Each number is 128 + 32 x the weight over its row's rms, rounded and kept within 0 to 255. Layers, rows and columns count from 0. The size above them is the row's rms in percent of the matrix's.

# layer 3 MLP up, 320x128, rms 0.161, rows 42-59, columns 0-127
size [ 89  94  95 104 100  98  95 100  93  99 117 100 101 100  90  93  99  99]
[[142 127  97 134 151  54 152 122  80 169 120 159 122 131 122 151 130 135 178  76 132  70 188 141  63 123 134 120 111 101 100 150 217  81 100 103 138  82 179 168 114 105 107  95  94 153 129 173  93 109 128  92 161 105 184 177 143 121 170 158 100 122 118 110 169 139 142 128 120  75 104 103 133 129 156 101 153 153 106 128 158 142  82 142 151 102 107 139 143  39 147 111 109  91 145  95 127 155 161  76 147 114 167 158 138 143 124 123 150 113 176 191 107  98 130 174  78 125  94 124 127 100 150  92 191 180 157  86]
 [108 111 147 130 185 171 156  81 156 108 110 162 145 126 191 148 129 108 130 146 124 125 187 143 137 150 100 149 132 125 174 104 101 135 138 125 150 128 116 100  91 125 152 150 108 245 198  80 122 114 140 107 186 156 114  67 169 175 105 159 167 147 129  70 113 111 181  73 170 119  80 178 130 181 179 155 163 196 106 129 129 128 123 119 156  73 185 178 115 118 114 106 141 119 138 154 115 148 121 142 118  83 132 162 129 141 128 117 106 104 128 151 126 113 134  99 172 176 167 133 167 102  93 111  78 135 131 191]
 [128  65 130 109 133 119 167 191 134  57  96 116  89 111 139 147 170 140 108  83 107 127 168  95 188 105 116 117 109 155  90 151  93 160 121 154 174 119 101 192 119 179 146 120  94 177 119 139 109 121 117  92 165 139 119  97 120 118 165 132 120 163  58  71 142  82  93 110  75 134 110 140 157 122 121 110 162 106 125 102 146 109 123 143 189 128  59 164 161 138 138 162  92 106 105 218 173 110 137  89 146 165  88 104 117  95 130  66 157 168 159 166 180 109  94 128 155 147  99 166  95 145  83 163 143 113 106 147]
 [126 185 128 103 145 144 145  89 147  68 163  47 129 183 190 121  92 155 101 115 130  60  93 161 165 147 165 145 145  89 141 137 142 144 117  71 138 108 131 114 139 104 137 123 111 124 141 123 145 126 125 160 107 205 154  97  91 111 155  92 103 146 154 122 143  99 114  97 120 159  93 118 188 171  82 189 125 142 115 107 140 137  94 121 119  76  83 108 119 175 127 153  95 134 117 131 110 139 160 204 105 114  57 127 190 102 166 105 143 133  91 119 125 133  84  97 165 153 120  99 176 106  98 186 107 112 181  54]
 [ 78 116 100 109 134 135 161 127  95 183  86 139 124 139 174 129 102 117 133 175 161  62 156 131 178 133  98 177  77  85  89 116  99 128 157  77 114  94 118 140 171 196 124 150 118 135  92 130 142  98 179 161 156 112  70 112 126 128 140 181 122 129 143  90 159 104 102 160 187 153 153 118 122  59 137  77 122 148 137  82 128 176 169 161 152 131 148 174 134 116 129 108  65 123 121  98 144 158 111 113 138 141 114 118 124  84 190 145  87 188 157 140  65  84 203 136 193 182  93 142 106 109 118 142 128 125 124 100]
 [170 132 134 183 172 128  49 103 144 132 125 195 119 191  93  50 154 136 120 156 184 170  59 119 166 118  82 129 125 124 105 159 165 142 167 131  76 132 112 125 148 122 159 159 123 142 147 131 129 107 155 134 119 197 130  69 114  98 107 175 116  88 132 166 110 143 134 109 113 142 125 168 128  89 142 112 138 135 109 138 102 165 112 148 153  73 154 113 116 148 134 161 117 159 130 206 151 114 107 103 141 187 103 156  54 176 144 145 149 117 166 113 195 134  94  79 106  80 125 113 122  78 148 114 171 152 149 185]
 [195 108  94 162 102  79 125 135 113 112 173 198 108 129 127  89 151 121 104 153 101 110 125 118 135  99 100 172 176 142 199 150 159  71 132  99 146 108  59 178 134 127  84 130  81 129 120 127  80 100 194 109  92 200 130 145  60  95  37 115 124 135 115  97 156 140 127  97 115 132 138 184 104 122 157 127 185 104 192 163 132 108 128 136 100 110 122 116  72 138 101 115 100 131 152 148  83 119 154 166 109 143 121 133 153 121 131  55 134 157 162 118 133 131 142 141 118 117 131 144 151 158 129 139  95 207  74 148]
 [ 53 123  94 119 161 108 132 134 137 127 134 130  96 119 136 139 141 105 149 170 110 148 149 137 150 124 177 127 145 142 126 111 129 110 192 113 184 142 128 189 172 135 146 142  91 139 111 123  90 163  59 130 132 189 172 156 180 146 118 100 127  89 162  94 175 160 116 136 159 182 143  85 151 101  44 133 162 118 102 113 174 153 120 119  82 153 125 149 161 106 110 121 112 135  85 172 151 155  79 123 117  50 149 102  81 152 168 137 192 192 136 133 184 148 159  84 167 120 165 114 122  97 142 176  69 116 107 182]
 [133 173 137  96 115 150 117 142 115 102 123 130 129 108 161 141 178 187 128 192 192 110  72 137 134 153 126 131  58 149 124  47 147 155 164  82 163 136 107 112 156  59  95 127  75 117 118 143 137 139 119 130 156 151 160 126 149 150 160 146  72 139 149 129 160  58 134  80 119 189 191 103 130 171 161 127 176 104 168 107 140 139 130 163 142 140 103 106 169 156 118 118 181 114 123 211 115 154 117 184 113 130 117  66 130  79 125  80 123  91 127 100 127 100 101 119 120 172 130 138 105 135 197 168  86 159 109 139]
 [129  95 181 139 135 156  66  98 130 126  86 134 108 164 157 164 132 111 131 151 183  81 153  85  98 136 135 131 143 171 144 148  81 177  89 130 106 102 130 151 160 171 130 102 129 166 135 151 153 152 126 113  99 113 113 142 124 177 118 140 127  70 102 111 126 159 197 152 140  82 138  69 101 158 117 121 133  79  96 136 122 165 117 175  82 138 193 178 134  90 148 199 128 149 116 108 175 126 142 105 135 169 169  57  77 113  69 181 121 208 134  86 151 109 157 100 103 128 163  83  91 140 124  75  81 121 123 141]
 [126 119 134 138 125 102 193 133 124 159 167 136 122 100 169 140 125  98  89 113 157 131 148 117  84 152 159 108 190 135 114 110  99 115  73 183 189 144 146  59 154 102  85 182 171  96 112 142 115 151  90 121 175 160 169 155  78  89 139 134 143  50 111 126 132 130 117 136 118 115 141  95 150 102 167 210 155 127 139 121 127  75  79 124 109 123  91 141  78 151 101 142  47 124 108 149 166 144 158 176  97  86 101 134 141  55 172 116 128 114 188 110 104  96  75 143  96 142 156 163 148 181 127  93 151 105 120 127]
 [142 175 101 143 128  86  87 159 106 119 168 146 162 129 162 161 130 157 116 145 153 115 116 123 138 181 132 147 156 179  96 184 142 178 122 121 117  80 141  47 158 105 139  89 114 109 127  66 135  85 136 168  99 102 138 199 104 145  88 163 130  91 162 145 114 154 139  91 133 102 171  88 184 113 234 115 172 127 157 135  70 142 112 132  67 118 180 131 155 177 128 124 152 115  95 131 174 186 128 102 136 170 151 124  96 114 198 111  65 148 111 131 129 133 103 117 135 120 173  80 145 132 157 115 102  91 114 144]
 [174 141 195 151 213 144 165 163 170 151 133  98 124 151 127 117  94 153  89  73 112  96 154  79 169 140 122 141 186 111 140  91 150 173  69 171 141 128 135 117  79 113 115 156 112  59 134  97 116 109 188 129 136 146  86 185  81  88 110 154 177 117 164 117  91 116 132 138 153  75 139 102 188 123 119 165  52 163 157 130 134 111 102  98 129  90 106 148 147 130  85  98 201 115 117  96 110 141 163 118 112 104  96 175 176 113 108 121 149 139 141  84 101 146 182 107  88 104 133 149 168 113  94 121 145 147 106 130]
 [140  97 143  70 139 120 102 158 159  96  98 147 136 113 161 149 100 107 144 125 117 139 138 171 118 121 140 103 208  98 171 152 127 188 143  95 146 175 140 140 162 102 157 120 124 154  36  72  35 128  96 154 182 138 113 136  83 118 107 187 141  93 145 105 174 138 171 125  70 203 111 101 136 177 179 121 107 104  89 141 138 111  82 148 129 149 124 145 173  84  85  70 106 100  84 155 168 172 100 145 120 151 112 102 158 120 145 128  89  96 156 129 121 126 130 140  90  90 144 107 144 123  79 142 151 121  65 130]
 [121 107 143 145 122 172 107 143 138  92 101  91 135 137 146 143 124 131 132 142 172 145 148  84 138  67 104 162 180 131 172 137 135 154  88 187 139 141 134 179 149 108 150 117  69 125 122 205 120 183 166 131 153  66  91 167 144 125 159  85  83 133  86 130 146 186 119 165 159 171 122 147  68 120 104  97 120 105 128 100  80 150 153 163  92  70 109 109 133 170 100 153 101 172 113 118 224 106  44 146 147 119 172 110 150 150 166 175 119 149 149 135 130 161 140  97 145 130 118 173 125 138  90 104 187 176 149 108]
 [165 103 159 114 105 202 131 120 157  62 181 108 116  50 149  87 157 112 107 148 165 147 105 117  64 119 166 116  79 107  98 124  80 138 114  92 109  54 140 114 147 126 106 172 163 113 184 179  97 114 133 141 203 148 182 110 138 101  57 165 173 108 128 140 120 137  87 118 215 142 162 100 131 168 144 138 130 146 150 102 115 150 153 152  85 131 116 170 119 136 164  89 173 131  95 128 147 122 120 118 119 136 156 165 190 115 142 140  99 147  88 161 148 163 180 130 130 110 109  82 114 178  85 148 105 116 153 119]
 [129 109 133 102 143 126 118 172 125 167 133 168 102 132 117 139  81 102 134 142 117 119 116 125 124  63 181 142 190  74  98 154 136 107 134 109  92 183 113 161 123 188 200 132 162 133 126 177  84 204  77 168 128 111 143 142 137  45  72 120 157  97 118 127  80 138 114 165 130 105 134 150  93 118 105 141 142 192  86 118 138  89 130  91 183 120 155 191  89 142 134 174 141 111 114  71 139 120  94 104  85 103 160 100 127 170 168  84 123 118 134 155  68 160 111 160  94 135 146 100  63 100  89 103 103 131 156 111]
 [146 132 121 119 119 121 112  83 107 129 129 140  94  95  95 108  95 147 169 123 126 160 147  99  67 137 144  95 125 155  54 121 150 156 112  63 140 181 193 103 142  63  92 114 119  56 145 137 145  65  61 117 152 132 104 115 106 140 161 107 186 162 161  82 132 170 131 171  95 115 118 134 119 194  98 176 174  92 178 144  58 126 124 153 159  60  98 160 136 163 130 112 122 174 136 171 158 113  74  99  83 124 170  89 125 131 108  88 124 112 142 182 155 121 106 101  97  89 100 119 145 156 170 134 128 151 134 151]]
# layer 3 MLP down (transposed), 320x128, rms 0.177, rows 42-59, columns 0-127
size [ 91  96  93 108 103 111  94 100 102 110 125  92 106 106  92  77  98  96]
[[194 141 168  97 147  91 103 149 168 105  56 126 146 126 124 125 150 125 165 137 107 191  54 169 197 146 128  55 190 125 149 118 151 150 131  98 119 180 119 161 147 104 151 160  93  48  73 164 141 115 114 122 106 124 134 109 124 137 123 118 141 136 110  55 100 130 140 132 103 138 135  94 181 174 133 127 151 134 141 177 115 109 169 176 140 140 154  60 111 118  93 130 140 163  83  94 151 133  77 150 137 108 124  57  93 137 159 130 184 123 111 114 120 139 185 104 169 114 159  98 145 173 112 178  93 152 142 147]
 [170 120  95 111  91 126  96 148 162 156 141 170 130 176  83 111 158  53 151  83 164 165 175 125 152 162 103  96 139 173 176 118 115  85 102 116 135 118 152 116 118 145  80 104 107 132  94 167 137 141 155  78 119  76 134 151  77 135 143 105 143  90 182 199 133 147 108 108 150 171 133 169 132 145 123 150 123 154 140 119 115  96  91 117 131 187 129  80 117 115 160 145 149  89 151 215 140 128 102 163 112 108 115  97 103 135  60 122  67  52 145  87 135 109 186 114 112  98 181 116 148 152 132 126 173 168 109  65]
 [160 106 150 151 146 133 167 174 183  93 172 132  88 116 118 121 162 105 129 212 110 143 114 144 142 166 156  86 121 122 118 158 149 113 128 104 107  75 111 149 159 127  53 138  98 139 133 144 108 165 163 147 191 103 151 222 155 126 135 152 114 115  75 152 113 118 131 102 101 148 150 202 164 167 114 138 120  71 114  50  66 137 110  98 159 145 121 137  99 144 170 132 165 147 204 142 117 163 156  83 118 112 134 133  77  94 114 117 147 151  61 172 127 165 142 163 107 167 177 118 112 131 146 158 109 157 165 155]
 [104 187  88 179 150 111 101 178 121 161 141  87 191 154 156 100 108 120 131 170 127 132 129 123 232 119 181 148 106 110 120 173 149 103 123 145 142 103 100 105 155 140 117 119 109  94 164 149  77 131 167 157 166 202 152 110 113  82 129 108 152 144 123 116 174  92 165  98  98 156 148 149 154 128 113  55 135 149 103 116 157 138 165 135 117 102 109 121  83 146  92 156 120 117  63  91  91 141 117 134 110  92 165  99 129 165 179 150 122 156 107 101 128 124 145 115 170 135  80 196 166  93 107 164 129  96 115  29]
 [ 99 153  75 150  97 149 129 128  66 160 157 113 158 142 157 100 124 129 110  94 138  96 160 170 143  89 127 178  90 101  56 119 129 157 206 144 169  76 130 143 137 146 163 156 169 122 116 128 147  92 172 133 160  86 114 144 144 144 137 181 150 140 137 104 143  77 160 168 132 164  90 134  95  68 189 109 120 174 150  60 129 130  71 197 158 133  94 128 109 118 125 203 104 118 143  71 115 211 123 104 178 123 105 118 133 138  87  87 162 116 182 107  90 111 131 130 175 143 137 145 152 129 176 136 141 144 135 138]
 [109 116 115  77 111 116 161 115 150 113 125 119 125  55 110 165 101 108 171 110  91  81 104 140  97  96 137  63 130 142 166 157  93 130 107  96 138 116 151  96 163 163 137 118 145 124  85 159 148 141 109 158 107 119 112 150 165 126 136 152 116 140 104  52 106 122 113 146 186 145  89  95 149 175  85 107  97 125 153 165 168 110 178 137 181 169 119 236 107 133 158 116 173 177  96 117 113 138 162 155 138  79 191  74  89 179 139 171  80 117 128 168 105 120 141 139 112 144  86 210 113 146 142 118 102  81 162 146]
 [113 135 107 101 163 194 169  98 134 111 116 102 143 161 133 173 174  82 120 146 143 132 143  62 130 121 103  74 122 106 168  92 126 108 119 138 135 171 117 114 168 109 135 148  79  93 138 128 109 144 136 127 174 166  81 103 163  98 165 126 151 152  66 144 114 112 123 124  98  61 139  57 139  95 112 168  87 147 194 140 129 225 111 165 140 157 101 127 150  83 122 108 168 164 118  59  74 127 160 116 141 118 170 135 158 132  95 152 182  56 133 103 133 193 108 135 100 112  93 158 128  86 125 137 118  74 164 118]
 [132 156 140 110 117 171 134 146 131 179 142  89 147 103 119 128 142 170 152 123  90  65  90 138 105 148 160 150 117 186  90 157 126  87 108 146 191 121 149 103 147 118 146  73 115  96  93 137 166  81 106 135 127 111 208 176 137 135 112 134 141  72  76  49 117  87 116 161 164 175 115 145 128 129 141 169 151 137 140 164 169 109 108 137  77 119 119 115 198 159  78 125  86  99 145  54 141 114 146 100 192 123 129 157 115 181 111 114 172 130 191 115  89 106 115 139 145 114 178 101  87 127 163  63 118 121 175 131]
 [112 159 178 151 101 176 139 165 157 133 127 116  93  69 127 136 174 166 180 180 124 139 171 154 104 100 155  55 157 113 176 153  82 119  95 115 132 133  93  84 130 192 101 102 117 100 140 126 144 112 157  71  62 109 123 150  90 109  96 121 135 172 143  97 152 147  81  90  76 118 114 123 162 106 147 108 148  74 162  86 155 142 143 187 120 155  81 134 113 128 151 168 200 112 110 241  91 135 155 160  87 119  99 144 146 117 126 119 181 139  85  97 128 134 167 157 147 116  88 118 130 156 111 129 113 136 145  96]
 [ 90 162 146  98 122 137 194  37 157  96 197 150 138 124  77  91 117 141  84 188 122 123  90 151 159 189 158 151 132 105 112  63 131  96 136 160 136 157 160 139 110 158 126 161  98 128 127 145 139 102 124 131 154 122 181 161  89  99 116 123 125 126  99 171 176 135  89 106 120 147  88 144 134 141 104 125 199 112 188  85 113 147 105 104 118 117  85 145 110 149  82 100 114  60 133 145 178 121 167 159  67 109 119 139 119 110 143 103 114  49 127 187 170 108 116 130 145 112 116 152 151  87  94 139 157 166 117  57]
 [ 95 138 158  73 110 116  91 134 165 134 167 106 174 184 116 140  71 180 157  95 124  83 124 154 117 144  94 113 172 179 168 140 118 148 164 148 200 127 120  71  99 133 185  88 127 140 118  78 108 121 190 129 100 165 100  91 131 120 131  64 103 176 115 156 106 127 144 138 130 133 120 123 146 193 100 120  86 108 132 143 116 111 166  93 153 160 153  74 168 145 194 102 149 134  74 143 124 130  89 105  88  95 153  72 119 114  90 161  97 120 111 122 201 112 150 174 129 134 114 162 144  57 135 138 106 169 185 123]
 [109 160 111 113 129 146 105  60 124 190 165  36 117 148 161 116 145 108  93  88  95 103 105 147 175 136 158 132 104 183 100 114 134  85  99 147  92 145 173 136 127 121 107 178 126 116 102 113 107 169 134 175 120 129 108 122 121 172 150 149 145 171 102 135 186 219 111 118  74 161 108 162 136 153 163  97 128 179 189 143  80 138 140 152 162 151 135 115 165 122 138 174 142 103  99 182  88 126 171 163  37 130 153 107 142 108 138 162 140  84 147 175 145 161 158 112 113 119 121 191  94 153  74 126 115 104 122 123]
 [ 75 136 148  78  76 113 157 127 112 151 114 130  92 114 136 116 111 168 126 154 152 146  93  94  81 110 173 163  52 180  82 142 129  77 157  99 167 126  89 147 175 133 146 130 130 118 108 129 159 137  80 135 119  64 141 184 199 159 120 148 158 140 108 130  89 113 134 142 181 145 119 137  73 150 145 135 179 117 152 114  72 172 137 138 106 132 141 141 176 117  89  97  99 148  77  88 149 135 111 121 153 126 124 134 115 165 127 116 142 126 108 169 140 144  65 151 227 116 112 159 125 121 224  78  85 131 181 140]
 [103 136 121 100 101 173 154  87 140 160 139 126 132 133 123  79 109 137 117 163 130 138 116 123 151  79  82 125 138 178  87  68  89  99 179 132 121 129 148 131 115 107 146 159 120  89 145  77  74 175 131 151 137 126  92 143  75 152  94  76 147 129 120  77  66 140 175 111 150 113  92 134 140 149 137 157 160 138 131  70  91  82 115 124 122 108 139 100 124 124 158 106  97 145 152 153 100 103 169 192 147 137  91 114 125 180  86 117  73  60 208 154 127  81 137 173  90 147 171 190 120 216 178  83 125 139 122 114]
 [135 149 127 153  75 134 127 123 128  89 177 112 101 150 125 123 143 108 169 174 121  94 141 143  54 139 146 140  99  71 124 110  63 116 117 111  96 115 123  88 112 144  87 133 111 199 128 107 136  88 212 138  32 132 101 119 196 141  95 175 136  93 132 173 178 145 145  77 141 124 164 116 183 149 106 114  97 120 117 130 125 122 113 111 143 158  69 148 120 120 174 116 140 130 128 223 113 147 160 139  39  99 139 102 131 115 150 106 117 113 191 133 140 139 166  96 151 135 127  91  89 149 144 142 135 123  74 180]
 [110 109 147 149 201 147 114 138 101 151  95 137 103 138  95  64 134 149 106 129 146  85 116 165  67 139  97 118 130 197  84 112 148 102 103 146 102 140 136 149  91 151  72 114 150 163 111 155  91 142 195  73 134  66 137 122 146 172 141 100  79 176 182 144  70 142 112  72 128 152  69 146  96 103 111 146 153  83 165 155  92 114 179 109 117 137 122 156 179 166 167 108 112 159 139 193 122 138 157 119 115  94 119 132 104 158 152 127  77 143 163 130  54 144 140 127 129  56  98 156 101 166 114  93 109 110 170 104]
 [148 138 151 108  95  83 150 144 121 146  97 180 108 119  71 106 120 114 152 123 123 103  84 125  50 171 172 129  70 135 123 108  56  78 102 143 138  96 157 178 163 145 100 161  88 167 111 179 165  68 148 104  75 109 209 123 199 125 106 161 155 168 125 120  87 124 139 167 158 132 127  67 154 164 126 108  63 144  87  93 144 124 120 145  73 114 133 143 139 148 137 118 164 184 167 113 145 173 147  88 146 145 126 140 105 181  81 108 127 147 131 132 149 156 134 140 177 105  94  64 161 111 108 117 107 150 119 150]
 [129 125 114 190 127 105 109 127 161  79 134 168 123 135  97 154 152  81 138 133 136 158 145 134 128 158 101  84 153  34  72 203 122 114 132  95  93 146 124 155  86 127 103 117 142 191 103 115  67  85 175 150 130 139 165 131 159  98  54 113 139  99 162  92 141 127 104 152 126 167 177 122 183 138  98 150  51 186 111 116 131 125 135  85 105 137 136 117 110 165 148  83 120  87 184  88 131 153 138 108 178 105 117 134 174 106 114 130 108 157 105  85 186 132 180 105 125 166 140  95 199 101 119 118 166 160 115 129]]
# layer 3 MLP gate, 320x128, rms 0.165, rows 43-60, columns 0-127
size [ 99  85 111  80 103 103 108  93 105 104 103 109  97  83  88  90 103 106]
[[107 135  96 152  97 103 201  88 153 126 134 129 121  94 157 110  87 144  85 140 150 168 125 102 174 124 134 130 150  96 189 122 112 128  94 174 172 161  94 137  80 112 127 153 148 110 108 128 134 144 106 229 142 131 176 106 131 147 103 132 148 121  70 162 120 166 154 192 123 122 109 126 128 114 140 159  88  63 155 173 157  96 104 103 101 133 162  79  90 150 158 130  89 129  69 159 140 138 141  77 137 187 122 120 131 103 203  86 127 139 185 109 169 177 105 148 149 185 162 123 132 195 150 152 150 171 149 171]
 [141 158 200 115 125  66 177 132 134 153 124 140 144 131 211 104 102 115 133 142 147  53 149 161 150 174 136 140  64  98 172  84 148 134 165  74 106  89 136 121 109 126  84 186 123 123 128  90 160  99 129 116 137 142 191  48 112 104  87  91 152 122 132  84 112  92 110 100 155 146 128 134 122 116 160 186 170 134 178 183  85 214 125  99  82 144 114  90 111  95 112 103 110 150 145 142  81 171 100 168 129 125 162 142 121 165 146 123 137  95 139  72 115 142 148 143 176 122 117 169 129 129 164 157 143 139 166 122]
 [ 89  93  93 178 155  71 109 113 109 121  93 143 136 116  50 109 107 108 166 100  97 103 106 123 120 126 123 182 157 136 110 113 128 201 149 134 125 140 121 151  63 176  61 157 161  74  64 154  96 182 107 148 132 138 139 141 140 153  99 131 108 125 140 140 115 171 127 135 122 124 126 141 136 104 143 209 166 155 138 167  71 112 194  79 144 129 131  95 131 125  67  55 150  94 145 103 185 161 132 111 180 106 113 137  76 117 114 143 135  98 112 157 122  68 111 135 184 156 138 117  70 142  97 120 172 149  83 139]
 [164 139 109 101 155 124 132 104 150 113 148 128 149 159 102 157 116 124 199 117 120 121 140 147 173  95  71 156 138 141  89 134 124 125 135 169 173 156 158 121 160 131  93 187 137 132  78 117 144 190 199 167 192 118 125 140 152 119 164 122 143 138 157  96  73 149 120 133 125  59 131 103 205 128 144  85 135 129 166  58 190 110  88  92 108 159 119 121 120 119 115 117  78  48 144  88 172 143 160  88 153 160 159 126 177  41 118 119 145 116 156 196 125  92 138 161 119 130 120 144 140 115 128  84 106 157  85 112]
 [142  95 125 112 127 150 165 154  91 135 199  92 127 128 155 135 125 142 104 121 132 179 134 155  95 133 127 159  96 127 106  60 161 144 106 154 138  70 109 146  86 117  86 162  65 127 133  24 105  87 140 118 173 126 123 126 170 151 139  72 174 148 134 167 170  67 128 116 130 141 149 120  96  92 150 133 217 145 117 100 125 147 118  93  97  63 138  95 168 119 180 148 132  94 130 253 146 143 157 110 102 163 147 135 147 106 120 134 150  91 115 125 140 117 119 104 111 153 179  86 185 107 111 126 127 108 128 136]
 [106 149 112 117 148 196 107 164 165 127  72 142 141 116 139 158 167 183 156 155 138 160 129  95  75 143 154 154 109  87 123 127 110 100 135 137 123 130 172 111 138 138 125 121 164  83 131 111 192 105  49 104 118 114 183 163 153 109 175  68 108  98 144 144 137 120 144 100 135 132 108 128  82 111 121 115  82 178  86 102 179  93 150 154  85 130 127  73 223 200 139  90 145 145  90 140 136 117 142  86 146 150 142 167 124 157 138 172 144  86  85 134 143 142 155 123 151 100 188 112  81 110 154 124 145  32 157 120]
 [118  86 121 123 163 162 127 107 117 132 147  80  93 140 107 140 141 126 123 132 150 105 118 134 156 149 131 145 171  94 116  79 223  70 139  65 144 151 146 190 102 158 118 142 127 177 132 118  88 138  79 103 131  81 109 151 132 154  82 172 108 149  86 103 106 131 170 185 111 139  88 116 136 120 150 124 115  83  58 108 111 114 113  73 136 126 171 135 121 173 102 148 158 149 151 170 127  92 105 183 166 137  97 115 139 112  62  85 167 157 107 151  93 116 153 149 107 195 170  98  93 146  51 134 209 170 119 140]
 [129 144 140 113  92  81 153 151 156 120 161 109 124 120 122 145 147 144 118  81 143  92 131 148 101 174 115 193 128  88 170 132 156  89  86 151 150 139  79 157 116  76 172 174 125 169 144 127  77 109 130 191 127 134 151 146 171 180 133 124  61 137 112 157 131  55 164 113  94 113 133  88 125 144 205 114 130 147 127 127  81 129 147  90 106 139 127 144 200 124 122 142  86 115 162 142 134 192 158 154  95 121 137 139 102 121 139  72 131  86 111 149 168 120  91 140 116 226  80 116 119 153 159 205 125 192  95 101]
 [120 143 178 161 136 182 112 119 156 146 102 159 128 128 162 132  73  96 131 113 116 186 119 127 113 126 143 163 134 139 110 208 107 114  97 164  79 156 106  80 144  91 156 197 143 150  49 123 188 156  83 114 106 170 125 101 106 167 176 142 135 116 147 213 141  87 210 144 152 131 105 152 122 119  92 104 105 136 125 176 105 143 106 155 103 133 165 141 133 156 160 160 141 170  96 119 200 151 130 118 112 133 172 157  94 170 120 184 136 201  87 132  87 152 128 129  93 161 124 107  75 147 107 143  99 110  97 141]
 [150 135  93  51 142 118 141 142 178 138 100 125 112  79  94 180 134 100 148 143 128 102 113 185 140 176 127 133 161 149 130 127 156 125 121 133  74 159 118 142 190 137 122 124 131 139 133 125 191 125 112 136  89 126 145 163 133 183  81 146 139 156  96 118 248  89 109 104 180 109  79  97 107 111  72 120 132 150  78 173  72 146 166 101 100 148 127 179 205 100 151 125 110 150 138 151 160  82 116 145 130 129  72 137  61 168 146 110 180 118 123 139 158 162 167 115  98 168 149 122 151 157 171  91 135 112 144 120]
 [127 139 128 171 118 131  96 136 106 114 102 132 113 102  68 101 164 155 102 103 123 165 176 136 140 116 109 132 101 104 116 126 153  85 171 137  48 120 156 166  87 155 101 152  97  87 142 132 154 124 115 103 172 196 123 161 117 171 186 189  73 126  97 120 117 132 143 163 146 119  50 107 127 156 105 198  95 145 131 164 135 178 139 149 149 131 146 132  63  95  84 122 140 126  91 129 112 128 118  69  86  68 157 164 140  90  78 120 143  90 179 183 175 132 145 141 193 125 123  93  74 172 125 111 157 152 169 161]
 [180 187 113  65 111 157 124 130 136 142 152 140 118 116 150 150 147 135 136 123 198 154 193 102  86  37 105 149  98 150 138 157 135 127 111  89 133 118  87 128 108 157 144 156 126 117 166 143 201 120 125 155 123 139 100 123 118  42 137 141 127 143  91 117 122 105 119 151 149 165 153  74 163 141 153 122  65  90 100 104  77 162 118 169 149 118 149 112 109  76 136 203 127 147 104 187 177 148 127 211 137 127  73  97 139 160 173  64 148 110 106 129 145 128 142 114 106 131 147 122  56  82 116 151 158 124 113 144]
 [148 119 155 153  49 122 161 176 120  63 144 182  67 151 190 151 165 113  91  99 121 158 150 121 102  79 136 154 146 136 131 112 114 125 129 135 155 154 163 138 115  89  48 162 149 109 111 108  81 132  88  67 168 155 152 154  62 170  79 170 142 122 112 141 151 186 128 149 153 136  89 146 165 117 162 169 117  82 139 124 123  99 141 191 161 128  92 143 130 139 143 129 106 220  84  99 147 137 166  79 188 157 103 128 120 153 109 165 165 146 107 136 155 105 147 120 109 109 181 106 118 125 157  91 140 126 109 173]
 [128 108  76 149 118 165 168 175 122 119 126  90 136 156 107 104 129  89 107 132 117 205 183 135 186 182 143 119 145 183  50 112 157 155 122 114 161  57 124  75 120 107 156 160  93  68 134 132 146 143 117 180 151 112 185 190 115 123 121 156 151 170 154 117 117 128 116 130 127  54 130 133  86 158 156 136 142 138 124 101  71 141 157  80 139  90 110 134  76 121 170 120 156 102 150 188  90 152 177 102  93 117 167 164  89 121 104 200 137 124 122 114 159 133  94 146 137 135 156 157 126  92 126 182  87  80 112 124]
 [104  92 126  87  99 163 162 137 190  76 147 142  41 124 109 156  92 141 154 150  87  82  94 131 109 123 129 158 165 126 136 136 145  89 160 136 105  64  88  68 197 115 137 155 156 108 160 160 127 142 134 202 190 156 178 130 172 143  89 111 181 170 120 163 113 103 173 109 144 153 157 119 161 135 110 116  99 128 125 169 142 210 159 126  87 161 111 144 100 133 120 120 156 187 130 116 167 101 111 158 120 164 126 173 122 155 170 128  83 159 120 144 101 102 150 106 184 160 111  78 131 147 104 192 119 129 148 153]
 [129 110 135  91 121  96  90 131 142 166 110 178 144 139 197  98 154 158 128 124 168 159 157 141 137  99  72 160 131 158 156 134  83  85  80 178 141 149 115 124 142 141 147  74 152 108 128 184 114 184 133 135 108 128 176 114 146 137 147  95  88 110  94  81 124 110  95 170 105  65  25  67 101 132 157 136 124 126 114 107 123  89 239 148 153 149  89 149 136 105 115 132 141 148 172 144 144 154 150  84 141 137 189 149 112  90 117  89 156 139 100 174 118  95 126 149 132 142  71 103 114  99 160 121 138 190 106 163]
 [102 135 136 147  96 133 115 115 119 114 132 157  84 122 136  66 144  98 155 109  78 140  82 127 146  73 121 141 137 106 186 101  99  86  48 150 126 118 158 138  85 133 121 168 132  77 120  71 154 115 165  80 125 109 125 135 141 155 120 204 101 157  60 154 143 100  86 160 112  97  95 151 177 147  77 191 114 165  96 134 129 174  93 116  53  90 113 131 110 169 170 166 109 184  78 126 187 124 133 175 146 192 162 157 105 139 113 139 139 132 144 155 109 145 112 117 163 168  94  97  64 159 148 155 151 124 137 121]
 [ 87 106  96 128 159 103 161 138 119 119 114 151 123 162 101 120 152 137 102 126 156 120 118 135 113 141 109 172  90 112  88  94  96  97 105 173 101 104 107  76  75 157 157  70  58 123  77 117 129 126 208 160 121 106 101 145 143 127 136 137 131  83 193 117 131 109  88 148 106  72 229 170  77 115 100 115 154 165 127 125 125  72 184 134 179 124 130  56 123 124 141 163 161 113 157 120  94 137 133 163 108 148 180 101 146 141 158 130 147  90 139 136  92  65 181  40 158 136 129 153 127 114 149 115 105 109 141 167]]